{
  "n_layer": 10,
  "d_model": 576,
  "n_head": 9,
  "n_kv_head": 9,
  "head_dim": 64,
  "d_mlp": 2304,
  "vocab_size": 8192,
  "activation": "gelu",
  "norm": "layernorm",
  "norm_place": "pre",
  "norm_eps": 1e-06,
  "positions": "rope",
  "rope_base": 524.0,
  "rope_fraction": 1.0,
  "qk_norm": true,
  "attn_scale": 0.181,
  "bias": "none",
  "tie_embeddings": "early",
  "parallel_block": false,
  "extras": ["local attention windows", "gated attention", "exclusive self-attention", "an embedding shortcut", "capped logits"],
  "init": "uniform",
  "init_std_qkv": 0.024,
  "init_std_o": 0.0,
  "init_std_up": 0.024,
  "init_std_down": 0.0,
  "optimizer": "adamw",
  "lr": 0.00116,
  "lr_mult_up": 0.681,
  "beta1": 0.95,
  "beta2": 0.95,
  "lr_head": 0.0114,
  "warmup_steps": 216,
  "schedule": "wsd",
  "decay_fraction": 0.82,
  "decay_shape": "linear",
  "final_lr_fraction": 0.0,
  "batch_tokens": 131072,
  "seq_len": 768,
  "doc_mask": true,
  "train_tokens": 1039000000,
  "steps": 7927,
  "dataset": "wikipedia_en"
}
Each number is 500 + 40 x the weight over the matrix's rms, rounded and kept within 0 to 999. Layers, rows and columns count from 0. Numbers have three digits each.

# layer 5 attention key, 576x576, rms 0.0495, rows 374-416, columns 448-511
513464498432530490487580458532435447511465535468494475487501517534404493544493535554527520497539473497518471442558533469384528507521485490665466527654579509509484571502505507582437439576432559
501371452486511529549458528564426520548480477439559466517504517511533477509492512507516453482469535528537525519488462440478507533497459469520463498518516538522543498596503536515527514489467531
456558484476435495512467401453540499477515539538517518624533548497475560501512530510489562459427511491517418544514543501499592443468486506495485487422559488501537513425523540485520599520534458
516559455523485633588529455510424532478411531499517416444506512377515477533599514440506514521503508484522511515485499427436489512412556599505526436496520505357584436501487473491488464388579552
572579458490523496492519570488464493547541559465465515497541493465481475544477445509508514540535497501554513570432531547487446517515578554523486405464565457467487549526580584479535454525538560
516590370511495597586454536526471535492499531434459484445451495341438477554550465523535507571481492553505424529491521551409524445494562516511561480493544483490565511519498529553471426474515607
483462578495551484473419537471579407479561564547473560445480474464495478402512470516523428606510547586545519445520515481459520456521491446467470552458550545545462526464516519508463398589492415
502424520509530487450492623439510447542590492468463517554536548498487549542475496465516519567508511509487484393538489489488513488439580513503480534446551511559521459577429543480566523555504459
476550552506546529510534514549511497547510490480480489537570559567601533561429523493534491509585495438554478269445544480620504529472446466511549553502560526529450449585539577487476454507524466
475516526481517489486536489480450577483384529516549474602489457571500442490567548504448546465458513453473533459481539568538484491458597443498439474545558490514547429418544500549483535416500537
547585480455531467514559504528529535479463419427534481492457455473499504528517501495483474482508446489544483509483536497456550492494494532495569458516530526498538445505516526520422505439542478
514463476530498551521489472467453469503540525538498445525497519489460493453566528528545466522470533509497494545521510553553463466553495518482472484528512501493477544524500501503557484536460480
510524510506447468483514506470500487442506511454492503479554474479487475475522492511461464448506464513530516448475475521500500538458511547528528490553517521481449471466490498486469447531550484
463471484533496545464531508486460479532548552509484456540525500450570491497490483485543516535532489508527501490461517517496512550531467471515467544562498512496506547564470485542507491598437468
505500517544479517477547494560461459454489515476456428512429496505538524469538538494530458574485544538467471456486477495559512559543482518484529522501484545521470479497498524561499449523477512
501524529519502481535456517492496507532482506558491478475535509492551481486499541526548505488508564526470487529458506491497471494492455515468497484499467482446540510530462458542546536531487516
460497463477480480489507498578483514459536492476509426498493491511452524538495510494561492518511475488468496518527504521485529504459534477515445496435458514473550482460520544453473512457542537
524534509469488506555540507429477471463495400494481428500419508472515493476457542482523503520556519500515481542427481532491513595551513497511485490478459514514504482520538473527468478478561494
498510490473512586446535543520477490547551503494459529546517536512544583440466494477487493550507495558508515527516490572539502533487425475518539603497478472466502513579460496470486448556465448
536585476528487497538504455518505519417498481537463434491445451559502487484447540521446519422459393498529446548453520517487540511511528494560461499493508499489533483443564476538483430439594472
532574507438492526463498494513431481430505497501455484467435489519532540537469494449493502540550502506516433506508513530503529490510513605476518440470517510497496534431554495463512540436572563
504463530517590512580535424551557501483495518495460545535419502423514564460475541473578508548582518526515487481488582560565544382477428478448524453612488512501555592480438530456504505565498509
518513486480481574512479532427485494504503464477517455479454503513465444500381478394499453463475546545557400503500514558501537590468467553506511515460549573549507532526502449499448468512505554
472525504497461525464495454541533503529537516460541474544490533541509544487398491545541538514499523518498439488511520437481494493518455499530522430548522519495514547524522465510491471491549496
525537528505460483516530520509510533445501457469520510495450468554464522591510463467510528508498461491519479513504539502460504506476491466481497453511523560476500498480601554470454573456547543
520471518470467479450496579460543469520507580538495478514562533542510430465554518527499444423491456460484600469502494485591473478500405514518465520497497516603513494577437488467576485521577410
443422444459496472542448496514530434528426597480493528522560480467593521372521533559526474569530577470539518446516542446604468496483468503540483481506478552498482552506438491436487450457452431
456503486482416421498470494519525519495457538575556514514510471554451477452484527414474503540550483459446486541443542520481432485495514432448495541467483505465454515453429518564425512530431554
523582371527453505457566505520515570562568516573477556515523487489506499453447459554529430415518510482419485535551496497480480476461533541495520545438547474501401459547519515440532522457420529
549526437425565445515549412505466488486525486589497571435531459441500496437468480455527492500550431487537490513503528476512593504508523531526482529471516481540470506508457506361517577532438423
557437501582519453466649470453496543498501530468533543485523510551475520551539545512483402460513439506555521527463481473459547503551480502524462554476475469425448523455488513545557575580481459
478552466494575517469520430473552545503435475474525536459498478558531465571516475514486418463467478483554575499572432459458520476519498507548496614476507428503578481489569535556493492509484503
485527421622538582478438424520553551421517542480480451447521471456532546583507480495481492521463517541483441469440481539460502603492565463471468481505480501466599499470491498525502489467508468
470533540458418507509534484507527544543470495423482496528513472491518454508517474522434495480455615430515527454493513527495459396513509532489447458529480441488463497535524477562494455560425549
434539547434475484467589514441487453411554476493492570444482474496519571539514563519463533511513545507603460416543435526433522411470503551499497452439510528515373417425428499417528487553514438
464442501425448479587496467480468401476535451506422466484481540361483480478542486449529535454502535552443417485463510550461521438487366464534584461565531529514553561516531417471471471561534545
426485476503498481557415574453516432484571488508505385519515488583598480544509531414571495476516514489484461464454446431541501521527524481525485599560551482553507531540390510568453449498525479
443551436551464541504480509482497476555544605495517472517458556474472504527533524476532517470535493574503507542479508501491390553427571489542506419493514495451521514478470455471534480447564518
535517542394537577512425531453498430549480526408527496452548525489550471504521483441548409514522528585462491441527572405525506613496502448553540493469551431519503592492448443499474489464477537
534425413566503532509457478442474456498489452474473580447603549515522484447413504434565568485536554505498491494461452403558488475435519500557509576469545508464488457534434464483578499528496541
445457420516533535460479535533576410651527590569441463448503575421511511534453508483566506507469430542528499509412518589451566521464473552514488494453478511566469522535513502539560431556520520
515546512532546515514516459570515500520546535433469573497492564514471521504491502485543565524529452544472560523562451455425498519497499462448491453464488467415494464509551516532509496484524598
502510574455518452472476533501519480546516508515472530503517526526556505551532551479489549442525525482508461470538529445509554468459489489474485448450484477495469480453458530540517487536528485